{"norm": "rmsnorm", "positions": "rope", "tie_word_embeddings": false, "lr_mult_o": 0.67, "beta1": 0.95, "decay_shape": "linear", "final_lr_fraction": 0.05, "batch_tokens": 8192}
Each number is 200 + 40 x the weight over its row's rms, rounded and kept within 0 to 999. Layers, rows and columns count from 0. The size before them is the row's rms in percent of the matrix's.

# layer 13 attention key, 64x128, rms 0.251, rows 11-63, columns 0-127
111,158,180,161,167,187,271,199,186,203,222,246,178,195,212,216,233,153,200,180,186,258,170,209,168,232,239,242,256,222,203,206,260,175,149,180,159,219,244,183,249,178,190,183,127,202,257,206,286,207,186,165,139,164,160,159,119,179,117,205,222,178,184,201,205,227,271,164,177,211,163,240,123,200,210,185,167,188,118,203,300,161,214,197,159,239,233,128,159,187,199,216,179,154,252,141,213,250,205,149,235,276,94,169,190,227,217,154,161,170,213,158,248,145,245,246,208,226,220,268,254,150,209,252,176,166,260,212,190
107,219,191,178,189,207,180,204,179,146,144,219,232,265,168,227,184,148,267,156,188,222,218,225,220,283,187,220,188,150,176,192,142,250,182,245,122,135,238,222,237,227,156,300,210,188,146,142,184,229,162,200,172,184,248,186,215,174,215,174,217,176,89,224,215,149,182,256,189,153,173,225,196,254,254,182,222,322,199,187,233,164,193,152,203,183,201,165,238,217,196,210,89,219,238,151,229,199,175,121,201,162,206,144,141,246,150,246,255,225,192,196,163,219,249,161,147,236,212,235,175,210,270,157,193,206,173,248,207
099,242,315,151,219,255,238,214,189,204,196,203,176,247,141,174,242,241,210,265,246,176,143,127,231,141,257,203,199,198,251,214,213,175,211,196,180,176,265,222,194,270,172,214,230,307,277,202,194,136,154,279,247,197,233,199,229,184,235,196,241,184,175,233,177,181,253,221,205,167,212,213,171,267,258,291,262,211,249,215,153,296,134,180,188,202,175,249,204,184,206,132,179,254,207,190,195,195,183,203,216,200,263,162,189,168,197,233,216,191,189,204,198,151,231,183,212,161,245,209,249,234,133,230,139,141,149,224,225
101,139,159,189,166,150,207,185,119,209,310,164,151,206,183,187,199,127,221,194,199,211,221,138,222,194,152,147,181,227,262,258,185,199,216,211,203,237,186,193,306,217,226,175,254,214,213,269,201,183,168,141,200,209,220,228,131,184,127,270,200,192,300,173,159,190,250,181,146,238,124,240,141,152,213,175,172,253,159,239,252,145,259,175,175,169,183,192,140,218,234,230,227,199,196,230,164,216,161,183,278,244,129,184,188,242,210,172,197,229,265,204,265,211,221,207,205,172,252,185,187,181,183,237,261,218,190,133,193
103,233,219,203,188,241,140,166,235,265,128,210,190,143,160,212,251,246,213,203,225,145,150,229,197,220,196,252,180,249,183,205,157,188,330,164,166,251,188,177,165,167,185,208,218,191,202,178,98,200,189,282,247,244,140,156,145,238,241,181,265,226,250,235,211,162,143,159,199,232,194,182,225,175,153,220,218,124,218,142,115,210,220,213,151,192,200,210,195,219,122,223,205,148,230,200,171,123,166,226,134,199,191,195,161,175,265,238,164,230,152,215,211,222,207,267,196,206,227,150,182,268,226,220,230,273,179,238,243
101,166,209,204,161,166,232,195,269,186,169,207,119,273,200,178,219,215,209,182,190,276,238,212,185,277,248,228,214,269,234,170,170,192,150,252,212,219,165,229,228,138,217,221,196,209,221,257,165,163,181,195,156,270,173,206,212,204,215,252,206,231,180,204,147,196,249,175,185,291,144,239,199,150,219,168,141,265,186,250,186,184,177,140,229,220,204,148,241,178,249,179,248,191,202,229,259,182,266,145,261,220,161,196,320,281,212,165,165,153,200,152,190,265,234,157,280,192,205,275,223,139,159,206,148,200,193,181,218
111,188,231,175,248,213,142,194,246,185,213,108,233,236,165,180,192,174,243,258,193,170,141,188,243,208,265,234,228,204,162,255,212,174,224,234,168,185,168,209,143,177,236,207,216,162,167,127,197,159,130,219,179,254,185,146,189,234,279,164,187,163,127,189,201,207,243,133,222,159,280,187,224,150,224,176,160,106,194,151,180,240,193,194,170,223,200,272,150,100,172,211,167,230,202,220,255,178,163,157,169,163,177,278,147,155,226,141,183,223,194,241,166,182,207,200,262,205,184,184,230,221,160,249,276,190,272,258,242
119,205,239,158,180,195,203,156,155,162,175,118,207,234,235,158,186,290,243,244,184,217,201,198,140,255,214,190,189,187,210,202,192,186,273,241,121,197,217,141,173,193,220,235,182,217,183,211,200,224,177,182,229,200,129,174,228,216,237,169,276,245,245,233,234,167,201,92,237,280,203,246,176,148,171,237,222,214,183,206,214,176,216,268,178,143,161,122,139,145,235,219,117,228,159,137,223,207,263,254,237,193,222,253,187,200,174,199,126,219,210,277,245,218,199,196,239,219,177,112,220,278,177,213,207,201,155,130,225
109,234,196,126,204,175,174,164,248,192,208,153,193,151,228,206,156,247,237,306,174,172,177,164,201,193,163,239,161,205,209,163,165,132,172,212,208,180,149,290,231,146,257,148,193,269,180,193,170,162,225,228,211,246,203,234,209,217,210,165,230,269,195,168,179,184,259,181,254,214,235,245,258,220,163,262,218,237,194,264,205,197,201,192,209,198,254,240,237,137,173,124,274,196,138,212,268,204,152,316,151,158,258,225,134,241,183,150,130,199,182,188,191,186,184,270,199,210,188,189,197,176,145,229,265,191,251,218,244
098,191,198,143,205,170,171,160,213,274,249,155,224,178,102,232,169,269,223,145,206,182,244,139,129,170,182,263,234,177,167,231,169,203,265,195,174,186,184,170,172,232,279,233,299,209,151,163,195,240,209,290,192,222,207,215,176,188,182,171,198,259,210,242,225,231,141,232,136,240,162,251,198,197,193,198,217,164,223,104,244,287,187,175,224,237,204,172,198,168,126,230,258,218,221,174,203,211,272,254,190,196,194,210,181,187,212,227,162,120,168,196,133,239,212,158,208,236,161,244,122,231,149,188,173,257,233,203,214
097,168,179,167,183,71,257,194,190,202,222,211,224,207,142,197,177,213,198,229,260,221,232,150,203,190,190,187,253,163,199,185,211,188,207,223,205,166,221,232,182,216,159,220,219,115,236,266,235,130,277,224,198,230,106,235,230,216,269,176,199,116,210,162,124,225,155,236,192,226,147,235,139,226,252,272,189,266,193,255,241,223,144,109,210,233,161,267,227,180,201,170,266,212,234,199,241,136,136,128,139,225,248,205,240,189,210,203,236,243,235,248,166,206,131,164,209,180,203,201,182,203,178,246,218,228,206,204,179
098,155,271,165,165,102,150,146,193,251,180,228,262,186,212,219,202,191,217,149,104,222,277,175,190,177,256,154,155,233,218,199,221,197,84,186,199,289,71,218,195,235,159,229,214,156,144,192,193,191,173,179,186,144,204,177,193,226,170,217,223,171,221,185,205,172,207,197,218,190,185,189,260,188,196,207,157,171,158,203,202,168,217,241,212,168,115,210,210,185,180,239,234,205,157,242,168,116,282,169,194,191,202,235,250,220,126,163,239,218,161,196,227,204,225,122,200,143,139,233,180,176,258,137,228,186,246,197,217
089,171,203,220,213,200,201,153,289,202,239,153,178,214,225,271,159,291,148,232,199,163,216,210,199,240,215,208,194,217,174,202,188,211,296,196,199,241,182,193,182,154,242,263,250,237,216,145,193,185,170,209,226,239,166,239,224,208,214,199,223,131,244,226,193,261,176,192,269,194,225,252,220,186,252,225,160,183,199,295,296,211,232,121,207,190,233,123,219,216,184,160,145,239,302,226,108,191,232,157,233,223,243,274,188,120,197,219,157,177,265,195,188,231,245,173,173,255,133,162,218,185,147,182,187,232,195,161,189
090,225,176,159,240,228,132,227,221,222,172,165,188,171,225,195,162,275,145,208,144,152,158,160,158,184,157,244,143,189,193,201,206,265,230,229,202,174,149,161,189,144,225,258,239,236,173,248,146,141,194,216,244,187,273,184,254,160,236,212,196,194,230,281,266,226,224,127,183,151,154,135,243,237,158,199,195,206,189,162,294,243,194,178,240,168,130,181,213,159,121,224,245,173,183,198,196,153,185,237,188,198,228,225,240,253,160,158,214,197,200,172,199,226,163,265,192,263,177,241,293,161,231,170,138,153,185,261,138
106,189,176,111,202,255,206,204,231,160,186,155,240,167,190,137,159,242,147,253,146,192,121,195,165,172,211,229,185,303,177,217,159,231,173,245,175,173,273,257,179,130,183,161,147,205,152,255,171,148,192,147,225,124,172,204,142,220,277,196,210,124,134,152,231,206,232,242,165,193,205,161,162,191,239,219,189,218,230,213,144,176,212,141,184,238,276,205,231,166,217,139,262,181,223,243,222,102,193,178,171,213,240,188,221,268,141,245,184,214,175,261,206,248,149,193,213,259,231,198,211,241,185,189,201,174,197,172,230
097,204,149,208,187,200,196,227,231,228,147,136,187,125,220,229,179,201,177,231,168,200,158,245,159,209,262,244,167,191,210,178,187,177,327,123,216,214,157,251,214,189,242,246,202,143,125,175,200,194,177,222,319,190,213,165,194,248,179,202,207,173,157,208,159,209,199,166,184,204,220,206,287,181,175,261,211,215,215,219,190,251,199,219,215,179,243,237,177,240,284,152,180,151,119,213,127,209,202,208,140,199,211,239,223,186,253,144,180,267,209,244,234,178,195,206,200,197,166,163,238,299,213,261,160,230,133,108,153
098,177,221,194,153,262,127,200,225,221,242,202,216,190,269,212,171,252,201,173,232,199,224,235,208,183,210,194,232,181,190,209,184,164,278,241,182,151,255,131,174,244,158,187,166,188,248,190,149,139,214,268,193,299,186,170,217,256,175,204,217,170,182,87,136,173,299,196,203,133,133,206,174,165,199,196,197,266,177,217,148,186,159,243,177,194,189,275,176,233,205,228,164,206,129,223,240,223,187,239,151,192,223,184,220,141,237,288,210,185,146,222,232,251,182,261,169,245,226,167,110,242,207,173,161,142,189,232,170
099,202,207,229,213,173,192,124,198,162,158,121,211,160,194,170,223,233,256,194,142,208,198,244,205,274,259,198,201,165,236,174,229,165,308,277,209,192,237,150,206,192,253,254,194,175,177,251,237,164,281,140,227,218,178,229,183,298,252,191,164,189,258,292,211,177,250,264,209,172,187,134,215,201,193,175,150,183,191,226,214,128,221,218,152,185,227,215,210,127,193,179,142,217,223,167,217,153,216,218,204,232,174,166,148,186,225,105,155,242,169,174,215,245,185,227,205,202,182,216,208,270,250,245,184,162,289,141,194
107,163,215,314,189,187,207,175,252,177,209,200,261,186,137,199,166,197,197,199,147,184,130,130,239,190,222,204,264,132,240,166,153,245,198,164,229,184,167,241,159,114,242,186,167,198,188,154,201,171,128,161,172,157,177,236,217,189,232,223,164,189,155,305,150,159,167,178,185,198,164,195,209,247,175,195,214,204,227,231,135,151,162,223,186,230,229,188,150,172,162,208,170,154,284,174,186,260,170,214,151,254,177,145,165,237,253,207,228,135,185,236,195,221,216,187,173,168,228,254,182,108,270,244,167,214,126,227,268
095,176,199,223,183,91,203,172,129,204,184,243,205,88,75,227,228,157,179,232,173,227,201,231,223,208,175,189,158,133,124,176,226,210,212,251,218,179,198,177,166,184,158,167,169,193,218,193,228,256,175,154,136,113,198,174,160,222,187,189,117,215,201,197,296,207,229,174,174,203,167,204,224,199,245,154,257,147,217,242,135,205,165,161,189,161,184,178,214,183,213,266,296,181,238,210,168,160,186,266,218,174,174,190,183,177,258,230,252,157,176,220,204,169,239,240,158,199,193,214,177,246,152,227,245,222,269,126,208
095,211,189,233,158,113,199,138,254,182,222,277,230,213,106,260,208,229,266,110,224,197,212,183,115,149,226,203,184,185,212,177,234,164,156,213,136,164,234,179,198,176,184,241,264,182,286,142,224,258,179,192,254,184,213,173,190,227,174,211,246,198,154,240,171,258,263,219,215,226,221,141,133,230,215,254,193,182,215,148,242,183,194,252,224,163,183,187,198,258,212,175,241,236,238,170,183,183,180,166,230,143,154,152,225,238,265,149,199,248,270,199,241,222,136,266,207,140,222,212,118,217,150,221,177,192,197,224,230
085,193,261,204,232,279,166,231,151,170,158,152,181,212,184,182,188,189,179,211,207,219,246,225,202,165,272,198,189,138,153,237,196,205,206,218,156,184,210,164,232,300,203,228,261,123,250,212,128,238,192,218,234,177,165,239,307,189,287,217,158,201,157,219,165,267,194,208,226,276,178,200,167,206,242,268,167,217,224,218,198,207,197,208,197,227,158,237,181,268,189,140,279,154,178,211,97,215,223,222,208,188,232,175,155,211,123,161,148,231,256,188,174,237,142,172,139,247,215,219,216,220,306,218,188,150,196,209,196
092,212,201,168,184,129,210,160,226,143,239,168,167,204,248,131,158,234,119,179,270,211,162,228,181,248,172,205,204,184,196,206,127,218,168,244,258,232,142,162,211,108,219,270,174,190,186,235,211,241,153,187,150,241,223,180,155,169,147,202,150,213,232,172,182,162,153,204,245,202,219,209,193,168,263,190,276,223,168,188,192,203,230,184,225,207,237,213,255,152,211,221,164,162,217,214,250,201,171,191,182,134,157,172,202,177,283,225,293,207,212,145,177,218,178,147,244,199,256,238,191,196,180,127,209,306,92,234,130
095,212,238,183,270,157,178,193,139,173,204,187,156,197,245,154,163,173,176,175,200,190,225,200,237,143,199,200,187,188,179,322,155,255,190,295,210,252,213,139,283,161,217,169,216,161,171,237,189,151,267,155,228,227,224,245,264,266,254,210,112,169,172,164,201,242,227,248,198,170,204,193,194,195,243,194,239,187,217,145,189,187,219,204,113,204,161,239,228,199,160,181,177,187,140,217,163,251,188,224,204,145,228,249,278,293,143,210,192,168,210,176,179,253,192,183,182,208,116,241,260,223,246,167,191,155,199,180,123
102,227,234,160,215,258,160,190,207,187,162,271,255,210,171,110,236,202,197,164,233,204,254,158,183,164,202,137,135,190,190,252,184,272,219,221,190,246,144,145,194,237,124,174,229,250,206,142,169,215,231,207,238,189,177,207,139,165,241,157,233,195,102,211,125,100,187,115,179,228,234,167,183,152,218,188,202,210,210,164,176,244,192,241,224,189,197,225,213,168,194,218,178,228,156,216,228,286,164,165,232,185,241,175,231,185,189,285,246,229,254,158,142,269,191,187,158,210,184,206,93,185,253,168,209,208,132,184,199
106,221,194,174,188,197,88,195,242,188,237,174,281,203,139,234,127,168,296,187,228,175,227,184,174,197,117,308,178,209,260,211,229,141,255,199,184,184,175,129,217,249,178,175,276,216,199,151,204,230,180,219,189,187,195,202,136,290,164,217,228,193,232,209,192,129,228,179,243,172,194,154,180,189,221,183,153,280,212,167,181,202,206,235,264,265,218,209,191,150,131,289,158,227,101,212,242,209,194,221,201,196,183,228,194,182,202,252,193,167,161,245,262,253,230,203,225,220,139,201,188,228,229,190,224,224,166,154,174
113,218,239,125,277,224,87,157,178,189,165,211,222,184,281,157,195,201,172,159,230,180,229,170,207,153,196,182,237,185,148,236,141,244,232,244,197,203,229,140,134,275,196,123,237,126,171,179,161,186,187,279,253,196,204,248,232,232,267,179,195,146,188,191,248,225,209,249,263,183,136,141,167,192,250,181,220,181,215,202,139,195,192,223,183,191,177,253,265,233,181,220,220,279,182,240,150,172,171,135,184,157,204,173,254,186,145,187,175,164,213,191,131,240,237,190,139,245,169,195,231,196,240,207,140,196,221,269,220
096,265,292,142,181,164,214,269,253,145,162,191,190,168,214,188,219,282,162,105,185,184,149,266,177,205,235,185,143,225,214,215,204,244,200,187,182,193,149,199,191,137,238,174,284,197,217,218,191,188,235,188,231,218,227,182,192,174,230,131,272,160,241,234,200,176,204,223,217,215,210,240,186,239,161,211,207,159,196,177,202,144,155,185,238,202,202,140,276,142,232,108,212,188,174,186,273,191,164,184,173,236,141,175,239,162,217,353,260,186,231,252,203,190,191,220,209,267,255,166,176,183,226,184,225,183,251,210,241
092,219,170,180,223,238,196,187,153,196,197,257,222,171,266,170,166,223,226,270,162,149,186,189,216,231,168,271,167,188,168,261,208,194,178,222,197,253,217,158,196,178,180,193,185,120,141,190,175,270,173,139,211,152,256,196,166,242,339,229,165,171,236,267,237,165,174,96,211,184,256,169,201,165,186,176,292,199,167,153,230,257,214,216,229,221,207,190,197,164,178,177,195,86,155,195,153,223,168,246,237,169,208,247,172,177,232,193,142,231,214,193,159,206,147,222,197,162,156,195,147,213,235,180,278,261,138,224,202
093,203,180,191,222,192,119,274,223,173,165,124,231,168,195,270,182,205,187,202,141,197,193,281,258,133,275,157,276,247,146,218,219,189,173,236,178,184,212,205,258,234,202,248,183,163,189,221,245,174,204,226,217,165,139,234,272,166,268,106,172,200,188,206,201,264,243,220,236,199,205,177,166,97,185,182,205,198,226,210,160,215,122,204,246,186,166,186,275,247,257,181,170,194,200,209,223,231,255,178,163,211,178,238,230,195,123,182,232,189,227,225,226,183,161,159,178,275,158,174,247,207,232,128,242,172,249,136,251
099,189,206,253,200,183,270,172,161,293,250,230,153,190,197,282,239,170,121,297,126,231,239,147,177,187,266,154,197,141,238,176,219,192,156,209,220,234,214,231,170,164,177,153,198,162,228,209,218,203,291,236,197,167,194,223,211,187,237,244,197,193,288,215,235,225,207,243,129,175,216,233,233,199,188,208,241,186,185,120,182,127,201,139,182,145,172,226,148,225,239,283,232,164,188,211,210,186,290,235,145,200,191,268,193,208,289,186,233,220,198,176,198,111,241,178,190,200,197,186,205,157,132,241,195,191,219,214,209
101,221,243,154,171,264,214,250,239,205,146,131,261,260,203,235,198,310,180,188,280,227,180,167,239,199,229,190,192,132,149,213,166,218,268,145,172,178,242,198,227,245,186,135,249,191,152,166,172,207,250,229,273,214,144,189,198,206,270,177,153,189,165,236,214,248,261,209,223,237,232,216,215,217,189,241,204,153,179,237,167,209,195,273,238,237,212,235,217,182,129,209,220,181,182,152,233,167,195,215,134,245,265,190,122,190,111,201,153,204,177,270,210,215,214,291,221,229,224,197,276,218,225,218,183,141,250,176,220
087,161,244,135,203,176,189,213,158,206,203,319,239,232,115,180,205,212,50,238,208,162,196,192,282,167,246,198,216,161,225,199,226,206,144,188,184,161,180,241,278,165,250,165,234,222,234,240,124,265,193,171,215,166,252,265,199,193,281,222,197,172,203,169,205,169,190,205,136,130,199,230,189,226,214,185,232,270,216,181,214,251,267,184,163,204,201,145,203,217,169,201,172,198,175,263,186,216,194,190,179,146,199,243,220,235,191,228,215,245,212,234,225,172,187,146,174,202,158,196,230,107,213,244,184,262,136,249,149
103,158,181,260,160,170,250,183,209,189,281,224,223,236,153,131,195,188,248,140,215,220,287,210,187,221,246,175,177,241,213,143,220,185,197,223,166,217,246,215,193,231,182,228,213,254,270,153,206,282,228,180,202,169,231,218,230,176,209,283,248,107,187,190,199,162,209,166,164,129,215,197,184,218,197,201,125,242,145,170,231,200,250,236,170,156,189,220,268,206,236,149,191,178,231,180,172,231,205,134,214,197,160,189,203,155,218,242,193,137,216,170,120,175,308,175,180,269,152,206,190,233,159,191,127,266,201,196,98
110,205,171,200,215,153,210,104,161,244,225,252,194,221,204,168,101,145,214,227,155,225,226,260,194,224,200,159,202,217,220,311,186,154,161,246,215,305,221,276,221,221,257,220,216,172,225,196,191,163,245,179,193,215,207,178,246,242,115,220,184,229,183,175,149,197,177,220,190,206,316,160,197,249,199,220,142,230,174,199,194,78,201,201,178,251,188,159,214,197,177,194,227,208,242,188,188,248,214,274,187,215,163,228,199,258,203,148,199,203,223,222,266,143,200,202,245,159,236,236,233,189,111,238,209,206,233,139,143
085,200,318,188,237,177,159,228,171,207,229,281,192,221,158,173,151,165,233,249,222,251,232,219,182,271,216,224,140,161,230,214,178,108,162,148,212,152,192,200,93,200,231,220,193,222,255,224,165,215,197,255,225,218,280,294,187,164,213,170,183,176,190,167,170,153,257,165,207,197,190,229,178,181,159,163,168,274,182,270,212,181,169,208,167,196,276,216,186,161,197,162,221,167,179,237,219,202,190,188,185,201,185,132,238,226,211,161,251,218,250,148,186,184,179,171,246,201,175,179,177,74,256,132,215,241,167,158,245
111,222,216,239,204,246,147,204,200,131,74,233,180,145,210,186,165,245,170,251,199,191,181,154,227,220,190,192,173,169,147,172,196,188,348,184,182,151,201,204,226,164,243,197,212,148,171,171,109,231,194,208,238,206,177,218,191,214,308,203,211,172,183,203,198,191,208,133,228,208,182,250,307,168,220,179,247,163,167,121,154,266,147,217,210,237,195,162,219,167,201,119,171,181,185,141,206,189,196,269,125,244,255,243,197,167,216,118,204,208,156,234,206,221,233,181,190,220,185,183,210,279,236,180,190,200,202,206,212
104,150,252,224,210,141,235,213,154,197,219,151,210,175,203,182,257,140,134,123,169,161,176,230,216,144,148,209,153,257,200,154,162,191,188,276,220,211,233,171,167,157,248,230,200,198,214,250,235,156,196,176,248,158,241,268,190,188,238,241,188,171,135,149,157,244,188,222,155,173,184,216,136,253,258,223,207,239,167,233,330,187,276,212,160,217,191,134,176,217,187,163,187,209,220,213,197,273,126,281,232,239,202,250,232,223,212,208,220,198,215,145,213,139,233,226,240,145,187,255,221,219,232,224,211,109,237,214,227
098,218,180,204,124,142,227,226,200,155,161,180,160,159,179,213,182,231,221,208,181,248,261,242,145,217,229,218,220,254,206,198,202,189,290,188,181,268,156,178,204,246,194,227,162,177,133,214,215,193,237,209,160,139,107,250,131,219,204,120,132,178,195,136,182,148,142,169,258,243,169,174,222,199,197,206,243,230,200,136,210,189,204,260,182,204,193,249,296,115,197,205,228,201,243,183,169,185,180,186,228,171,196,134,209,236,183,259,164,135,147,201,171,186,207,167,209,178,135,236,257,322,183,193,178,231,132,165,232
097,142,125,197,208,238,148,222,237,181,191,96,191,211,240,184,194,244,159,233,221,163,152,233,249,136,204,138,137,204,169,286,205,248,183,207,188,154,225,263,196,204,204,156,275,213,218,249,228,223,170,208,176,253,172,218,231,199,146,246,157,131,210,198,224,242,172,228,198,184,164,239,226,130,190,242,284,201,259,109,115,206,217,199,288,201,159,234,257,251,203,165,190,168,211,195,203,224,168,203,199,168,199,153,198,186,180,182,143,233,217,162,175,183,169,141,224,191,171,210,206,146,197,186,176,94,250,249,123
100,188,223,252,246,181,230,217,170,210,232,205,248,181,192,203,176,237,229,137,254,250,192,232,228,205,193,146,222,145,220,205,241,211,238,256,240,206,185,193,221,274,233,172,126,215,98,193,242,199,175,275,143,225,177,198,281,298,211,217,195,208,199,134,208,162,191,179,192,187,179,225,111,226,212,261,118,254,249,134,203,229,223,186,226,202,200,234,167,264,186,134,239,194,254,203,149,232,142,199,200,218,225,132,170,160,285,148,204,185,189,194,152,156,211,148,182,211,274,203,126,166,151,164,192,177,273,244,207
105,176,187,212,236,191,239,230,232,240,177,265,268,148,192,112,174,180,176,136,195,123,209,166,192,140,215,232,167,218,208,139,106,181,176,118,281,210,181,204,221,169,169,221,231,204,214,163,216,192,175,131,207,212,233,171,227,229,207,232,222,185,274,195,248,209,158,167,213,243,287,177,234,287,259,201,205,292,223,201,209,191,234,124,207,191,157,190,201,195,237,224,156,232,193,141,260,193,173,210,220,202,254,175,247,280,140,227,233,196,184,121,157,256,221,241,210,167,306,157,249,189,197,207,198,184,220,182,235
094,155,215,181,194,250,244,232,153,254,234,271,177,230,265,132,194,133,122,219,193,198,158,255,179,172,263,198,227,209,210,241,198,234,191,278,212,287,257,251,239,177,223,195,236,174,140,235,196,256,187,263,162,157,190,243,247,272,265,158,216,234,188,115,164,255,172,224,217,226,190,193,253,213,157,209,191,214,176,187,204,233,202,177,189,156,199,165,177,117,171,255,254,173,173,248,153,220,238,217,199,227,209,182,266,258,265,222,221,231,211,219,196,215,177,168,244,218,225,139,182,166,187,94,172,192,125,254,213
098,171,221,188,209,198,166,209,203,276,236,226,205,182,170,224,244,261,205,225,114,157,174,178,203,257,249,266,255,197,218,154,195,136,179,260,164,270,149,206,224,181,169,191,264,210,280,167,190,182,163,236,190,145,298,228,208,218,227,190,237,216,152,310,208,230,252,141,132,207,184,235,190,208,170,174,211,195,171,174,196,187,161,236,217,217,271,266,184,152,144,187,148,184,117,151,173,241,162,283,204,229,224,241,169,169,178,230,169,230,239,174,206,184,206,226,255,188,127,89,173,232,218,219,235,191,204,181,178
103,151,220,207,216,262,128,138,166,169,152,140,208,232,208,126,176,222,186,253,286,126,131,114,240,170,190,139,169,142,230,217,237,178,268,177,152,193,182,180,156,265,212,175,178,213,205,176,167,156,207,216,233,263,175,256,201,190,189,217,145,179,179,183,165,234,240,213,225,212,188,118,206,227,200,196,172,167,220,232,210,234,201,198,171,197,221,264,235,229,207,206,140,224,222,287,191,204,182,225,132,138,269,203,140,179,216,196,236,186,261,188,291,191,157,250,219,268,192,172,235,275,274,257,193,203,243,171,219
098,132,183,220,211,207,191,190,252,218,187,197,251,142,154,174,201,189,214,189,207,263,94,172,244,115,210,195,232,215,246,218,206,219,175,140,281,101,208,178,175,219,216,224,193,197,263,229,229,174,193,200,154,153,200,238,253,85,142,204,235,229,147,102,203,208,194,213,144,189,150,143,156,111,210,223,192,210,250,234,171,230,192,177,161,174,124,115,185,156,196,166,208,164,208,221,148,199,166,177,236,192,162,219,243,288,237,152,211,145,278,173,215,249,190,205,193,166,177,201,174,191,203,178,150,186,155,225,185
103,219,180,167,132,192,158,252,268,175,174,143,193,191,256,271,219,185,273,211,247,191,204,211,160,232,266,185,278,161,219,249,254,204,232,231,197,197,225,257,185,173,219,206,102,268,188,215,196,284,160,189,209,251,301,179,156,255,198,156,200,162,240,198,168,139,160,216,196,237,210,180,251,146,163,210,124,220,191,210,233,179,221,289,164,174,230,232,203,102,184,223,203,169,143,205,180,202,193,243,208,240,252,255,208,171,208,163,147,220,136,215,231,189,165,246,253,219,216,143,250,203,245,235,144,143,218,187,206
106,170,190,236,150,292,180,191,218,139,157,168,258,161,184,212,215,219,240,179,154,208,237,151,184,293,68,206,246,217,128,167,150,242,141,206,216,210,189,199,201,145,174,161,234,205,160,103,116,233,194,265,195,212,181,248,195,193,210,124,189,174,189,275,249,214,226,190,263,204,204,200,151,208,180,233,210,185,150,210,159,238,134,238,206,195,105,150,200,221,176,251,244,196,158,221,216,234,157,241,247,185,210,198,151,178,224,178,209,195,161,228,162,166,187,260,175,168,262,139,203,252,214,228,226,171,148,194,155
100,136,187,160,254,198,249,198,240,174,237,251,219,223,203,288,235,176,263,203,244,170,207,219,204,210,116,289,232,176,211,149,157,148,225,143,128,209,237,222,142,151,202,164,191,236,246,132,258,260,213,239,224,190,190,284,222,251,210,171,235,256,222,180,269,206,231,135,169,221,228,184,271,201,203,208,144,240,245,191,221,270,172,211,253,261,204,237,207,185,243,129,170,238,235,203,244,146,259,175,150,224,213,161,183,141,175,216,251,237,206,265,247,229,194,221,197,210,190,241,153,200,270,197,245,238,189,169,236
093,153,168,198,220,167,250,118,252,220,247,240,216,214,241,252,204,272,222,156,197,99,189,148,282,187,236,217,201,202,208,163,160,257,276,225,242,168,228,178,210,200,271,153,262,226,209,244,173,258,241,216,217,221,215,195,217,185,157,180,155,236,205,289,211,138,310,176,177,225,171,227,208,192,178,166,305,180,202,170,178,181,198,192,232,202,194,255,257,237,152,248,218,220,234,149,227,137,218,204,194,164,232,160,217,181,221,258,196,247,99,200,224,207,219,186,182,216,229,233,134,203,219,194,155,236,253,273,224
098,201,169,245,179,137,196,194,220,217,268,245,207,142,156,209,180,202,162,138,237,251,234,160,179,222,221,227,254,173,225,253,170,187,161,241,229,147,149,138,184,196,178,137,202,256,255,229,274,183,198,179,118,303,203,222,215,159,216,231,182,176,221,260,221,192,243,246,196,182,281,250,188,146,183,224,198,178,202,171,120,262,221,235,241,133,169,145,237,214,205,222,190,163,234,225,221,226,216,157,108,206,163,235,274,157,156,152,174,222,239,170,225,176,167,128,193,217,167,195,212,285,213,127,231,213,157,256,233
103,129,192,276,193,193,187,149,117,233,190,176,182,172,195,211,192,225,246,120,222,280,173,196,134,225,188,136,210,183,155,128,207,299,167,256,245,166,180,230,249,191,276,184,174,182,272,220,211,232,171,204,182,232,114,211,192,191,192,154,260,190,239,206,150,146,169,191,161,139,189,206,202,185,239,147,150,154,234,189,197,154,189,148,245,209,206,85,141,214,172,190,229,220,201,194,186,219,168,210,126,197,146,264,170,204,180,202,239,167,98,180,166,168,237,253,214,166,161,176,243,220,203,208,182,244,231,228,156
101,221,152,202,230,218,245,139,169,111,130,171,183,115,228,242,227,251,161,197,168,218,167,207,168,239,196,199,177,193,260,275,172,167,177,172,232,260,200,266,161,288,254,217,153,172,142,219,271,161,167,272,164,247,233,188,176,265,213,131,210,230,227,256,251,162,153,131,173,278,242,252,238,127,168,198,192,198,181,241,141,224,141,220,221,198,171,192,237,167,205,237,222,161,179,164,264,210,211,294,194,223,191,216,205,192,265,224,175,243,150,162,238,201,224,191,186,233,148,203,194,253,205,215,226,244,170,198,190